config = dict(
    n_head=5,
    norm_place='pre',
    bias='all',
    init_std_down=0.00539,
    beta1=0.9,
    seq_len=256,
    train_tokens=186000000,
    steps=5286,
)
Each number is 128 + 24 x the weight over its row's rms, rounded and kept within 0 to 255. Layers, rows and columns count from 0. Numbers have three digits each. The size before them is the row's rms in percent of the matrix's.

# layer 4 MLP up, 1280x320, rms 0.0401, rows 453-539, columns 160-239
106:158114137114121132183122083137127085125126123164105079093114174170129136091109142146141137122100131129108139123110170135151160137138185129105091147116157128100137101178134185139092116145115147091148106133144081095144125134155136170119133157
094:106136153093133162121131100168142098089147126168172111134097120136124120120092135145132119149127108161086113115147087095132099175179135122121105155093162162126182118120141183118122132126133138116138121120117097103130137091161158153131113113
104:127111137170115149155133136115101167107102175141126110146127161135106092120083149157136108162112109136095098109102117116135134119129141103127153137120103132097100121095141129122124161109117104127111143156079132130109109112134172150166093131
091:133158144132118126100162152140145109156119179095150147110063178168152138151104134105118102099132148148113118159114126115144119152139151121146112162101104129129136122127105180121167138122183163118114129101098127152121119078131092113118116139
104:105142148090142135158085097141144117152114128116131092140104129131125121132127115149113141120155143130147149098098210181129123144106132104118115134114123172127157110110121193103124149155159137113185108122105136112091130136163109131147119147
102:106111140143122143140106095195154113129067128150110081146102122163134141157148133120148124157139100081124098139099113173183125186154132127147121139155136127135174133096091144157107157143090164159154125112094145096145145124138140101135104131
096:146134105138141143137152102115167135112108137135123080106150155127128087117081119149132141159162129085091122120100150125169134156117154131130133219155134165110136109107123155133082121125138134154128128148159170138147150182070125164147120137
103:083095119155086163080122093144117157148113129179066127128095135145097134134118128121148076118157130097157117109114113186105152167128132112132140163117070154111127158165135131132122134083121121135130105076129101146114124086170144104149110118
101:120107130110098141121167143123164117151151163121150097099106176133090123114101123137151131159118131131098153124127113132165154129115147097126111129123112141136117109162098120128082157129094189142154143122169115124148109160104143166119134181
102:137129119170118157139082114148140085143112110146093101140118135166137097158126113111131127137152072108112128109120134150114131146105163137135087111147158124114180134123070218119119146078151166122160098100166157110158099182155113146122112143
097:095118117090081116123138130111119093165133125124102091136140173139113121126111137099128104113167105142141076069112139078159132124109136141117085134124105147108087105107108146174084149135111171115157125128136132158101113119132133145136144140
096:129116171111115114169135148152111128119156134096103139138112135141130095160103147139167139145132099114122147126087173134172131146156147132134125132109144133135142048132105136092158135113133123143155101080104136139130123095126144125177157110
099:136111123083099144113116114166148153115158114133091122116085133129139110120127158087105110135131110101090112158112117105132131137170146113097122153133146172103098107131113132148126170129155165136116155123144151126181048118092117157164124121
099:117097125142093147111128097131115093136103175158091096094108135152112144117118100198137123108161163113143137103116106138146086144087161115141113149128077132101144086168086127141134136101131137112149128135134141151145109085131088137170110143
088:126136181139135132104169107094144136142111131135120090158136163138138125136114110166172122096157120116154138170119104164113103149134151108120088141139126137115156108167120125128149072175173112130118144127123149164143096110140144139129060146
093:136137161107095119124105116134134145095058140125113110100120131112128134168105112130172089107178141130135126090106139156152192175116137131136126162154143120123122115170116157147116108159135152149116075108131137135142105106169131128114129164
100:095112146133133158137139107166138139157153105168113105101117125138127149126115131116112141144120155144130091102127144112147144127130207084103108134177123143120114118171092113148132143084118170126162127120115118124107138107086155130136117132
087:162093135113057135132128108128169136127147162137145142075132157153149114179109135115162112115125126141133104164123141121133118129152146121131164148192131135098146111185075117145109164160100181111131125110110081147113101134127111120124085161
094:127099153113118162147118059137150178133147139129165123145095138140107110099120115095135105104131139091154137133140110154160129157098156154118148126106105137090123143120136139120154126177157135108090128102113123174122155114140137131150135173
098:105142120081124115152089087163127108130126099121118140102125122110156067174151128156117117090133147155141125137112107167157110127087123116127103142105114132095130113131147123178082150143115124138126113113133110095116067072139142108159101127
106:138107135160137170106116116098126116145122177100139115149109119153076112185129159149141121113142157105142121127099153143194134144140142167153095097104146140090098153127148139141092113144150138111136142099162130147140109137144186141119111155
103:189117164102149125101157096161130117121142179118153108093111126113104119158118136146161084147131151120119126137119113090158120117124153101117142141155123120087131104139133152121132147197126161102121148104105171130151103142131157149148087149
092:126106171141105129123110145130160128125145113102110120131137140139112122103093120115123096192142141137122129115094165117166129111109139113129090119172114153132117100115099175114081150150137158138176114135120163132141123172182174114103112119
099:106117148100122139130150112153163153102132138150114127134132098133142133104093137144099132139145143094189092133080118182180186141144170146150129116149179193136121075140095130116122113150172185177169104134118161094132148152161132173177109101
100:178136141190122156125115116133115114143172116145139122134136169171100128186119093112138107134136108098126123148133105144120127148135156143132113104152135127123151146140120150128087112164120143151132132083161112086106117096136158124154132150
107:088120117132131129103098121144110138162094140139135122089143142156174123138096128122119079102150123073139106126111107173154125152147172124099127120144121151102173112173146164183130135163156167136119091084169101139109120132137128156107133156
092:137138151106137145130101117137151116104170142136160120123075144147117139130097135101169123130143131131164101115116146102139165135157135109098150125129094142096167079113100137126133145122141133137149110110155113167135129142117114142124099139
098:133126137165153170174135128127162121092104108126142094185109090114114110094136112156192089105133093119112140132142128110115108185107146121169104117102081138142149071118155168142135142144146178109144105129133103109149126112103104094139081152
095:138096132131142117115158122149139133133114150122105124109157140100084120162138113142113116128179113113193110111111119153141105136129123144140116141160132174103098131154121112122115119179139145133143142106136104124078121124136137143133120139
109:114086123096142148126151136121133092170099175136111100173125167119126159150089140165149103143107073080099160072105128124152115138129148149168118110123108131088133119173113151141128164096152108101147143101110093102132123135112188150133110145
090:138097143123115178109109108082114131087146163123160104120123144128096122102080156095136108138156161135101147161098160130130135131125138107161108119100138145110102108134158134101154122119100105087136101121113093116143164120143142125182133117
110:110162167110134121152098120146151107153174161060148122082157100117124135144132128075103145149134134136140141125102133107162123148137129139104123143131078159115148129107115141145069118177162130112144122105088141148137138091118173132157087142
100:095138163118146103108130070138143166135117124163105092127099134116112124153133165134134087116137108134134109124111116090127195137103155112071167142123165175102094111111130108114169127100118148078114121120152132135090084138167190168179072133
103:162161083115117111107138133145142118109131148082126113162139129135124147150159151130081112131137163148135130085128143159138081134080156108123132144122126121108157136158086128147067136143110161147151144090177121136164103093150152143145133135
101:164134167082127167158080081121127147144101106096139128099109151087145126157144154155125132125145086151134140092121095147118135141129108079113133130104107151116115081130103151173139149158137133131164147117126136141145076133140098114128145136
105:136116170080130151113125135100156124101122171110134123137157142148118112160095104134131114107141124127113129134116156113145112146105165155094124108143132135103111090115122156103141176172136150146139146087145130142163137131134162141155071147
089:079136145131084146114143122132151165123132140168092116142138146157111136154112122173121134120135110158131109106125143122125140171153133081110129138138113153123107120129146152145099093140174197136131166127110104100097127120184151135142110144
087:142134156144119127135160100127109100140125103088138109112130094133116126129127100126112112111128110129116094137103109130121131170150148138136135146114135123119119109138169171171118106143153116131131110126146100128101156125123126163136119129
105:139172107103108153134114113141115117144142131145145142094109128119124123092092129170137079120119119124097124160127134114126101140161112094080116106094142153135164112172129133137154128102140133111138092116129123111146128141144092143108156168
096:125122180114159131147068124146135130119117164134140124110154123130117120141101127168162143173138146136097182094120145131120201116133110154110116106096136146112130092111127120145083150116149132144171103115185134145131123152182141112152151139
101:135155119145130170122155091105160161111130138135089082095126142154113147158094138094179139148122128099085117137134158104123115147134120140120112145153141202128176118129117144128126125093116141140151136142133117121088129102144136122122128210
104:140127163099101172123094112126135126148176180120124123127082178129106103147110145105099106129139121087152115093105138136135171124110159071108122133129131122084127130122108137120100112114155130115134096113145128137165129164131167130138124196
101:139145164126118113135096091160101114104142119098097140127149135123126095151155152146131148123125123153135101148126160135147178147152108134132136115127113143135110093130095177148146127109194141134115113103154129149133098148131149107155119147
108:157153150147094142151085147160130154170120130123100121149119174123092102141106158087101102150153152096119175096129158127136111152105111136103099145124107160111142106165080116144113158113085141163147103118121150142080089113110154144100137144
105:154116141096123195139121127128144125154127148121132071108081151131130127124138163144152107170098118128096159072097177157144125131139143127169105163137143147101101102138124158128098178134122127065154067147135123137166136146117117141141100120
090:088095118135149144166088128160126132124181106157112122108138093141130101173084172138153126161166115124136155116100153113139136135185136132163114136139112128126160107131107168128126168111149132116185095122092129089138121118184175146150157096
107:167117140178150171123082101145136148102108102096188100097114168108115146148093139129142105145155164123103216131121142153135120156134114123136161143152105139107138117132118139127151123159134138114156080130148139109115088096151099133109131154
103:089130141160131161105109141142165120123110153153084102103137097135093109177124126119148132137141107121154126072109140167127132148136157133119079125116125118130122095150056127147096152093109149123189136121140142125099137121132159173128120128
090:125117124128083127116138084129111151128097145160121093154147134118141129162133182141143118126144134112175100123114121173122126159147144108149103126171132173108140079150133114149123110152130139125133129125129154170134137145155105199118142131
104:095156096140115128164156129144120099166124105110123125111142149143133153118088150106131142119162126126138132157118129090162171122134156119087100121139127178124190136164134091132142139076131162176139135105168131132172096153092077166101120161
102:123121188112137153160102128143167140119149111142083126118121153159096120109152133140115131120123143127133142079104166143169140121138174129119123101071154140112160093144084162140106082091107129092151132114150111141141109120156135127128112162
082:118147175076160171104159076139106123114110164132129104113131147104103090143108129138147124111172147096163161098129167109134131148116127130123131193094136132168108134154120136177103117146115116122135088139113109142102130122109138151121051144
108:117147129148124122124086131128118118164119102153146126118107147181136076119120128125138099121154151085142114122105125150151121156109133114138107145130125129067092129132115153161138167107084174129141106099152151112125118144113122146153136129
101:152147139156136171148119124127158175134130147134108113124118126096127114155127122194145119138113150123153108150103115139122130182108141096118149115079159121127125116152106135111088106146117112113137111070092096129123083112135128106160086126
098:093131138076148132151129141126143166133122172117101129121112130151076082174105124138136128088143143091118092151094068134167133149105145141128120150139152146138170100098165134124148134144141165122098119098085145131139134134098143141145079122
099:132156121120117147134134124097116168170130132157100103121122145148107140122099123143169097152128148061109117114091126138137131178088132122163151125135139122097098112186112166126080149118106139152188140103099139128153147107132134152153128154
102:146125163134091162165135122149121152126106146160121162128114119147119114113124141176138097133130131159068143135104097101120184153136135149132155145120109165106132128126128161142111143096133154144121077081063144115126076105131154156154125135
092:139180125140095116140116123125114126178111110147114132072090148161112096182137121129167119127120140094087162111104126116132159129123117117123123161165117155134138120161147140133162145096099106102143074144125127131164083137129139125138127135
091:118107096164110082090101124108142108132121112113126116106109180129162138169124125163155093118147138115125179125095128142125162172120154146144143152181129140105099119103110147125124133143155146136133103136149137114176111123130135117118136143
165:093101164109114167146118101148174115132121110143148137105141156132101154146093134103131087119182130120104131131131160134131175158140172118110129127086106141097152096137105123119146143088129130156170102080162088152152112165098173106152091124
086:139158097133080115144123103130106121127107166137127117131119128186138106132176142134161071131127104133139132110130094127143112126180150104163116108147106138135147128143122192151100177158148126103121119105095126143210090115147112093105136156
105:091118077116121150136116096124127104139118152126139132105114105146154135190145125122096139083150115070135143100084104168142138143137135124117108155115096123109137116136105107123143137163143147104129143069110149138162140108093122117138099147
107:100116144139134137136113140132152142125158139144115124116117098137111138159130126161115112164154072121106166087113142164131184138180118138161136108160127141123164078133108147105143124092112147130163152126094132114122126066134164122151146165
094:079096109093132138092135130122114119155098158130158099124109102127120109119145101160129115128115127129133090162067113153142105133127160144111150126143106097113128081130147126090129136150115111123118088121139112151178126079132112131136126131
101:116100104097075183118104120142124129113119130134105085118122163110105130098117154116085107145120108142145141097106113080116137136147183145109102171126107181099137132154116128172111121112128190137166117159135080118145109088124140215155144128
103:128153182149112136160120125188111145142156111132145129126108086110108149139123095119132141167138127092150137112117144139149097151114134146061086119152155119122148110137128159132135168091140126128164133127161140137103124124144130156147107153
103:068145120174124154091121123161122187119112128107096074137099100135121105145087108104104116136166101063140164128102159137160086136125141118141158194150162183135137137122148140166126158128164129095108127111131108111101136096161154118127097138
103:147142105099124117140139076135120095108148134088119076136123156134112123113121139132129128120159138117103147124090160151152109135083122162120155088163141193137128065152163149166108146164123124159142104131152143120128118130146130151131127159
098:112144140081119125157156072135109132142137122070114121100131184112147092125088125113155103107164158147133142168094112083121146162136121141140103158177098139100162142143156134150120089113127128137143168129142090177104145158070133134122098135
101:150165126141163129138088068135165113140112123136133090111112154109139157141136156090169083099142153117131138100085107110140113122142132131112135158138110118095130092088087129124156094148143125139134103124120123146117125152139105140121096144
098:116072164159101164118161106135142155120111149131156082098130148161102119145144086105121113102177131131139143080121142157115100118091137130120120168129106113130145081138158141118115163120124137148165146103135139146144140097151166144161124159
098:154145086091120138160126083116133143126064140098113107124137140158092094116118143171129125177151133110106171116105119101134122165125150140140117166145146164115131115108115167103113094155156117125143119148116107112122138103074099137184139109
100:137133114098130134140149101104162110086138116114169103104106120161152152143126135095170115139103136088139106157097134125176124128112155114109137156152142131118167112120104147133110129186134133098118117120119160128133132105124112133160088119
092:093109136121180171169102127214148161109161119134092100133123098149112107175115186099140090142152150115104149115116073139128159174155169140111127116110098138107114122130123119123097114113170155122195127116136134108095118089131134135125147117
108:111132132145097161186132105165189112159127140148115091114137109159122113115121164116154150117156127163154125079119174171163121137133155103122140146100132186110135121165109124142108110142137164147169130094126159133160082153126149100096137159
097:161113148134115136109129135121104145106116135125075127124075120132097102171098145148113113131087119108065121110084164125100099149114137120128145116107138126106132139124119192131105148136123109102132125119141109085144091127118155074133095122
096:110083134154104137102094147124116136121154110149108091116128158141096124145095141124190082148137128120184120133128105112142136181131130118126170110106086141116158118138128139127133114106163106139123129134133146134108130101136114133163116140
096:158108121137157129128116108160110121130090143105141143101123145105073080139100163150116124115141128130110119132116147122150141150136188135121123142114111139096145104115086120148145160142151122122152126134099116160094116118103108132144096114
098:114109123118112129102108078143181175080122163125108111121112142128114121165123139119123088112136132160115139130119138132129125221103146139153117155127089122125135119108136154094123122104119139094113087110129094115081119115122178147182123166
095:179080177134136140148085139114139119141125147127125093124138099129129091138152132132138117157103112134075165156115094133156125151136136116101106141181165135113152108159095136131134130199165119100133178070139111155109102149096126154165111124
106:135111152091115096120146103129147104120123172150092093155104109141127136157116136116132115127138134139131120115119110110131167134168134096114116100155064138103126094137068154149114154148164144144130140130115134180126091083139118169126142122
106:154100160128167144123111121122129108105108121110087110116129148139087094161099146119147082149154139138093161091125130143131164162110141132125146180109127171100137127110090141125108129125117137128151075124109114102121125149118141156155119141
101:143134127118139173126134118130136161125125134088124134123089177130102121116143114130152087158096130099096134128103119113157147190118121109137143130142133106120105114128129200118092138114116133132145112112139104115178139107109143152158133143
101:103086133151137109109080112145124160146115186171104099155112159225119142160106135108099119123167128116074141108084133145152100112193162155135134090129138132094125115131151119133060145145093137126142155089122121092145108134161156138156144124
089:127130131126133145120100124090088103164130176138149130132112142125155109152133160141135112138142140111106154103123118098127150135110130138131157167125103137136133110178130146130151133111126116135137070069112146121143125136091107127103153128
107:092117152124143166130103141180155122139128133107128100117110110151112111180129157105163073149137133116153107109078165128120127112136119127090126145109105106131132117115123137119125145134092139132125103108152156103157109128168159138139101123
107:137098144097141128124083097131136170182102143128118117132114140139154121153121132121122130119164135162147126131112128138109159155160147120103165135103109149126145132132129141135102155120185125160119167094158116165109111115152156151114147149
# layer 4 MLP down (transposed), 1280x320, rms 0.0334, rows 453-538, columns 160-239
107:141128130124168101128112094117162149137110134133133106084141168135125130121131156116130152137114159146167069164131085072126140149158132116137122145172102129102166111106151106126115092161162130170104133044063148116130158125116131120144098118
089:141133137191112153124120128136104161116110146111081132130122159106133167142131136102101138163095121135127141089147114123124136127110176089120091106128116111132131184154141158079147164122084083129109121165148149116159140096160102107118113146
109:162088149167136104133117158115168145134092126146170153162125158133151118143157105131136175129107158157138173123131099152132139136099060133143140101109131155060148111117147121115128114143176103089114135119145123107119105088161149120157112110
096:130113157143149144111075127130133111129147146110133133161147159131132126111085124134163132152138120108139172144145124175072108132155106147107129144091182139157114135158117110093094128107127107141168127089159113079131129138110123103124112108
111:131135141091114096143104135144162158161106128099152110133117121094121142147114107105108155156115128156142117146143156135137120142123124143142113146160115115125115118118106115138160121120157141150126160136129129175139096125123114098081093126
109:132097170137142108129110062141104096118112104147143070145102148150124133133121153147121100120123118148113158159139120140152123157114130104131102084147098067111122146109153091108106139160093132095175117117095122095075141118125161120069131139
104:136145154150165171133125144101103099114149135109114088155122175154120139168109122148112132130119103150151137169121178102110115107106156107106139141115186146163136116126166143129142110151124124087103147122151111109137127119127104178119131168
102:124158074178091139112154114150168104176121165120140153112112131187138194109145117173138127141156128147114099159161148148116146095111145112112112145103115126138128133116155149161069111121138165144150102098108138090129191134090120123128115117
106:165186118132157079180114153149109133120160089116093123145158139142140166138150137104115127143093164114114122131161140116099140118088130148109140159131099061139140119112127142156176136114085136112147142119143159080122165085141121152114100108
109:146144124157144127141123139165147101113167138115111137153141123127113133127150102105085111099141097168149079142141139120104084110137118100145115135119150142164159125188155132089113092091140131156125115152095158131150053190089159116104113098
105:122084138150121139110109112098125095171099127122120120109109134104148135112129157106173117102145128189157122093134118144164110146174148136126131127100118140107134147096135105150065145146118166100142160136091122183101098141125108115139139137
099:122103109147136133176126176124135122130144103147183114128105107121109108118115106090150147127139119163148154124186116117138163165105133154141096130104114162138115150097114146116108116120148128138137139138128133139173105107117112137124078125
101:139113147150133099115123154129111148111153124141140155126149132150136164167142144145137144117173117140133154163157120153146145153126086098162143142158163103070116109100078143117178100128094153155113128138113122131113131139098103103156089144
114:149127144092139075113123123111087116118128113122127129167148181115138126150111121205157113138122100119143122129143115108135167126107135155127154100148147126103119127111086130071098140111099101149131079128127158178151117121177136132131117130
078:150089121146138159115076099166160102108126101082106119081158141138130107147138142142124133192074119105103137118121152152092139120138142119109154123161079133122145094123106153133111108083163152141148104103170143121120151158138111090133147115
098:136125179130134134125103077098110136112134150086148183112119156112103136100130125115133115127167171107142147158102136137149155135147105138085130120116109085163115158109118146125108094112118109139114140125123093167140155130102146102146154099
103:136113157120113166130138143131146098084132087135134139150131115138138125164171078145132115167140084077145154122131135069128136109167105117135123099117137162157107116091111103129159140144154121142078116105149124106124103105134143115135115124
093:127126143073107123127146155119136118154100134127139129136141159175115122129154115092094134114151144168155096115128100152129140101148092115098146158134143107137124141122098101135161119130110151166136154125143160138143153130081143141121157120
088:111174119137118142138158148143154113118106101120136090163132132099087108119156141095069115098081118182106103133146113158066130158114137128120114105144136139123085083130122136109118097106110128115090122146131087116157167149176119116129111159
093:131158152108127119142134178118088144116123109136113128106100150123115133122130131145087135164124154145166149163178121174159129153150102135167145165106129093119114148116129142148174119135097071137159123190134085128147139151131104137149124154
113:133113111129077131128124150159131204105079103142129123138137112141137114191139116141078118141134101078114139091112177114086154133143113120155138162130106093148151130135100112145120106169139156129156138119117137151077153087133124089123161107
092:119124116180099124112113091143118122132141135139115137119150135143110111100139140125091111107108119137149124095166129118122129151133170094138166109105150146136123122149158130123119149104089114137097140150160146144119191115101132135164132159
092:153109097123090157158147162108149163114137144150099122135158099089108122117142158132116160127118151115148109130116112141151131142119148152103136102135165105124165071100112098136097111111126127144091119150078120196112125102132124146095134130
110:150118107171126096142158100149109146140120123130117144169117118146181131153099116109149150114127178120141098132124124170138127137135111160112091128140100115165123118143140081086152124154153108150129147115126103079134138131094121099124112171
097:111107125118162155106124153109135100106085129109130114147150170149183062160121151147138167175140102172163129151138095125093124139093098094141158150151109162158119143100131144128115141133157118130125116152138127175157164154106095148119127103
107:142128132123126153148149144102158118133170143127113149113131113156143112130154144117100160110107148131105117104115113093113082121164131137116110128116117119130147100127127157136106128124174144126121079145121119115124107084130114134124113142
098:079130119121083119123121123078119141182122132148091140110112098151137139129139132144123158152176151105138160066127105140124106123163081154152113134112139100128126132138147129111114105156174097130114082183139123147144113125157111135123140105
103:131130144135116123211122154109134135122115119128125161163094102134120137166129155124117097111155135120146142144120101154114128128173052134115148104132106119115139145109160115081076124091128118113109122120145140151140115117140122111116138159
092:140097097100109119090146139143134149091133128136141131191117127122114137121125095157083107139126103138133150097161112144121095145155139175105113120127077126170102117111153138119135109130120128089113075164126115157108134167139148124138147151
112:128105134123149126151101143111102135130119093098154144157147105146156131120121133132116119128094126100121115129170140112090159132115113090151122079126108086103139099085131131106126091114130149157111160130131093110153089105150097112125152098
086:097160140128135105137123105106154115115134125141141148153111141124129097118096127138124096152137133145122150119150071123152121135125129108133119113136112150135139133126099114170117094118158116133108130135119135120096147134143144169126134128
111:138161126134113151112110105159121171128118126149126143134151126146112115165101137142150136145169122117081135144092150123087166127135137096134150180100179145108084151091108133153101065103108151143132132135131164126098107126136136099128135118
093:123143120155145120133098102142100129117141138140156144151190148108118154139123092174169115112107135131116117138127164118128082074135104127170162107088148093118145133165175080109156145157147087140127090142155102092146118134154121111105167113
101:105109120106141157139142132107130088086151102161158106152080119135088139170132118088133155111126127165095144150114144129150108119117119118131117106083096159122126155110131135141121167106162137113112155130139122163138113111136137149131148132
105:164180101074119113105124119094126151105075094155112113118133131112166077149121125140114097114135136121106152151149137146134138095124136132115126151143118072137140099092114164131145155096093086127083098113159137156121140120185136132125126106
090:125149137117170114139130158148130132149129129120154120125124107146128100151106108133127113134106163152120165129143082127120121143107152136140111131105133149134163132103138164111120144142133128121120130112118129153127145119116120158159148127
091:161122118145115151125124118137093124095125101114145145134136130111115151111136145064149125125120120097106130164142100114138114121092122132127084107143129123123158146120106115101173127080104061135140110073157149128155126127121119114146130098
087:103128090111137144160110153169091138142180116113075122156152139129106137135112100113119134146103135153078126114095158111129146098115146109178133128116099096116100151124106160119083165091110139104149139131163111126157112141128146120124098097
100:140114077115095145088102131088140099128135112176104112103103172085121124152177097113132063113107122117120125068127192139137143138187101142116135118137154190144134113129127141165125139146111115182111122124111132088141103149148121100117119127
101:106165112108172141179154133110179160143124139118097134128101107092137126148104131121085108100107122163126118143137117140149128113131145176117145160138183093113138083134100111111131091140176107158165117125112101098088142087075139162154119107
108:170101128132145098133110132130132080151091144132122122087155133098087095106139183107107144150138147059107143186135127109116149123145100128152118117167152108076117102135136140121091098158146114162132124101139175133156123129109136114106134090
107:131100106154145102128133127126160129147112127104159149118128128138128096136142171126114123129143139174159118124145113141112126123148152164132160196128114134173121151163141135092154087047113136191079119122124085108152077136106111139095077166
102:139145122127128139135096137110123095154117093150117100131132121119145160122165112114146132141135136069097153113120139134079120143121095127123150121154139141161129095090112137135147138102150097079136133129147084154153170084170149127135115100
115:119156157141109078126166143090113128138124122134127139105146126159096149101126111118128109137147135156113109122135131162137133156116116119125144164176134118158118118154121137086148133116110152143153091105084159124159169139134110117134115117
124:133128161046124106103111151089094116160139100156090144119100141111108111105134101175108087117112116134139127070129158145140143123122102128154130148122104113124116148116105141126122098104129110110139112178178134152140134168101156105144100111
094:112120107108085114135154147127118143151131120123105096148144119148104142151134111109171136184145129127168093164116132117118126116128078066117110140108164133122128122140143101160160085138111080137102131158110118178157136115119107160111143172
105:116140129167110126125117098124116166095135099159163137125097161152123128094108121135141095114118156159083119135134100126107117142089092153089135108140131099129155139141122099108125164121138134174158106103119149122137154156110158166095137129
122:132128121177108142100122133154162143127131134176163139167141124166140107189136149139132134182096120114158104113120114101104144133141131094156116078090147116142135132139088127117143107144102147138120136141108093173130121130141131135141164111
104:163101107147154125168085134129137090130141104151122169130042107152142124118126076088122141083158150191083144119112119120136123061122106177150079162117116131100131133113131166111143133162099102111129108135153086092108111116112111135152138126
104:145130114103128119132138178159180162126108144139121115153154077107170112180118105146110162138164100115136112129105143155147103179122088127139137150156122147121099111137112117114116162177077140129101139131101128114110156083107106126110133121
107:147135137129114145127120147157117095124121118093107140171119087140187108095113112132085139169143142165153164103137142156133107127132097157126086130130126108141140112132096158126097139120142130151120145161153135173135081109114112133128116064
066:110113112152167105153111182123106154076140140136144173146124098115133122117088125115140136186126138121127132161146111144163107098136115113090117129126118110112136133109164130102167132113124108146137144145137136101135182115129170125149174136
112:082104161152125124115161131106130114150085154137162139104127116145121109174117104090170099095139156111105085129134147152146155181110070114139098134152107161155122100111114143138133094114110114113111153159148171121117160088095177106164157130
107:153133098132186154113105137137117122166146153163166118130145135171170067124090152145122092116157088163139131130141093119113128133112158132088136085136123154109114133113134147142146111124141133127128139194078150149077127141127146128130118192
099:108157181115137130125120135140144093088120129107155117081122114118138113087137120114116127161115145115130080149182092140107110131128180158102110161164121103107139134146111101129127144141118157173138129115122150099115138097108100156078126080
122:164179113100151106155091154110122158101142097148135128112153111132102125121127097186134111159139109094118149113127134143115153148138165110127132095100094119118179140130097137121071129101121112103136112141108112135144126165104138099096101124
106:161110134135091124155082114110086103122151086166127138103160120144085094127155132101134133125130143188148128058099114130128150140132090127127155134111163097115120152115136140114105164112146128149132122117111118079124140160162126117114129151
090:106078154111127101158115170117144113106138131143115120169150110119129099154094106140132149115114152152090148128140112118110104127150096075141082139062123104111146145120108106084112126114137134170150132136124119140111151104131123086099155123
100:143148153129148115128106072151162097115145118114137127119122149127107095117107195086169135103140114121110118135100189112074098093132069123096121110097141140165129159125119119141114130093109120106155131130112109103103154150095118079141111119
101:129119132127128145128121081134130140121124131123135143119139134137090108114106123146141102134132133124117139153088136140124122144115154130110131126112120155095135116135110140117121129120122123124175138110149113138137114138115131114160126126
060:125128112106146117139149132148151120085128128137125167126101104160115120124098108136139101122157145128121132118161096108100110109156123156134109165180131108147137143122116071090140136140128145131119099139098131123136144166138155132124144083
120:136089137143134121140136115091111108135134145135150192171106122146110148095139114133140159119127132122184149129132080123089120159126128122094158160100103111127140102167134101120151127098152126131136091148128134142141109081101105103174145095
114:092139107131107099125155128128139187117140125155107161120092068148149076120122160115075149113163088113157142120159091171099158129093110125116120141168141079101088145127145143132112130101167120105106155110144147125171122126139132104137116124
090:161159122136143077138129110079116118145162146101130132149144156102085135059160148129160129135112141141059124139129087090078121129167100122118172151142147158124125117130107125128146137136112152150163107114145083093095110100140144154131142150
111:145127123089075129106170136127088159120104133118151144127139119102128170153149131125137095106111150135148128150095106132123156133106094129154151137097163146132124156124112115141106116174157158112111114146133121138105165123126162080142122056
107:130095105121137135121109114142109128100132125119129128142116145130101125151150109093181094117135114128129174106127137102102120124112145112126126105116133148129077136130152165114133114138149102135130118131140060121110107113166139137129070097
107:138134117148083122121113114128156093131112153080127093157135127111130107116113127104117129088150143114094073091142101149118126134097119118114132121166127158154129140152109106127108102150115141131102172097097147113128131131124146158127174158
110:191162103104142130171137132104112093155159143137128131110160119115115142106121129120087136132154120137123142073125161154137094145174123155119137143113089112161129099103074090120106109127101079103130128140150143143130139101136131117119150180
081:152104126123124135101092122100126069158134123115139135129109135149098128092140090107150121083149117105082166106133104125134098123094112098073149153157091139140111120152121113123152130099100107105112109140126146184111124144140125122149101161
094:072150103112123147133165114129160074133115135126097121107129141112122159134113098127109137125099151165117144143194132104091094101121129153095138117125148115131120130141190106140137146130098107117136169101144127130111114115135123129133122143
102:153092109130159112174106145132147132132164133133165159132122147124118132080129150130141174144135093129179117093102087130121133154137158135166169092163161126132112180152153134143123132114123112085085132089108107125123148102102092137112135150
102:142141150171152163138156135119113144100160118123159103122174117141178137131108131125180099102122081107116109170148138109140106096144137112129142120107111132116114088185127064128155150118179127115120126061103147160108126128189135083114125149
101:126128132118158098169097086182112144107141121136140164117161139149123102120095094128150140176127149154149101133158132126098132134076153109120124118122133151154116171202141136129111117120121149134158086148144145113148091125131111117137141159
083:134120119122110129113118160094129134122132136107129148150129128101127126126137106141147187153143126091148126112137164145123144125128108117096101129109129097129130096118132085095111118136133102130091093140113132135112113139127116135142122085
112:111148136125133100160155130142106144138153134116140144137139128076118136101168128155178149142138151137105113126173111132145142070111127124123114123165195133142125095138137164110159092108130128094120108114138167161169151108123118130104117169
101:111147123094189109104111150145160138136097123122149145119162106130111165121118126129136108118155131105144150153152135153134104104160106119136155128139099110130144125118080166114108105141111183180137134154107166124121141141165118141122071130
080:134158110113109140173147140152152117100106113205111159083107123114141129107138092165139119083110132098135124131120089159115152115130085139145121132147136154104148160123126149135099099145136121116128137143130121136155178138124112118145152089
095:146117133138110128119116124162118149128102088139127165125146124113127110091121171127119120072123099136120110134131108143102097142152123120106138132107086096119167132095119168132105086140164080120126085139127133163124087054162102076116154137
098:126147071143142123123148126140091154169091100109093139124168102136117138112125096113155117128086129141131135161173133137102134162144097139138106087125113117104176148110110095110096146131084134117125109111104115145108142179148139090154106149
068:098080116113106134137116115151136112098145173110103111136156128152128128118102098147113170166139166141160106130135112118150122102164115169120100125120138129157108140145183089137140133089127096108151117089071093162142130157147134110096184111
113:133109101149144103120166108100123103165098089142118119115135118115135106141163093100157149123130120105143109144128106202168135163119134132139127125150178129124141126122146128146147134123153151127131134107087098091118132095168153138152145106
117:076128107117148094118136165097116135122130151115085113144118122143150168148094120124126161158111090109113120137109163166138117143119190102116107100114128115127107137108148101096149181113131178111131129141159129129141077127100105173121086134
128:160154151050165136126119126150100120106141108126129127151138143123131130063095109179136104143090150128152123144104153130154125140098126124131137133144104134112110102132120186134152108135123131123142112158173114143144145162154153099120117112
104:210113161145138124089145172105106137057138121146147142118139168117110125110153135136146128125125093159136133113181121108099128101144137113129133097143143173092104123117118128108159113121104088142126179122133127118108155144115138110183117125
064:160136115143128118119130068131144174180136093107102141096148161123167166096123140129087136121104158154116095175133114154124089101116079171133133124168141115130147137183135113125097098110164114134113140185133156159122138110138156138104154079
110:104166111095143132143122138106109150104149097153106154166152171147156128131148127149117125156099103150147150129140100149126103128122128108168166119128100151135157134142138156091144093093126112106096087103147128146145115132140140094147107122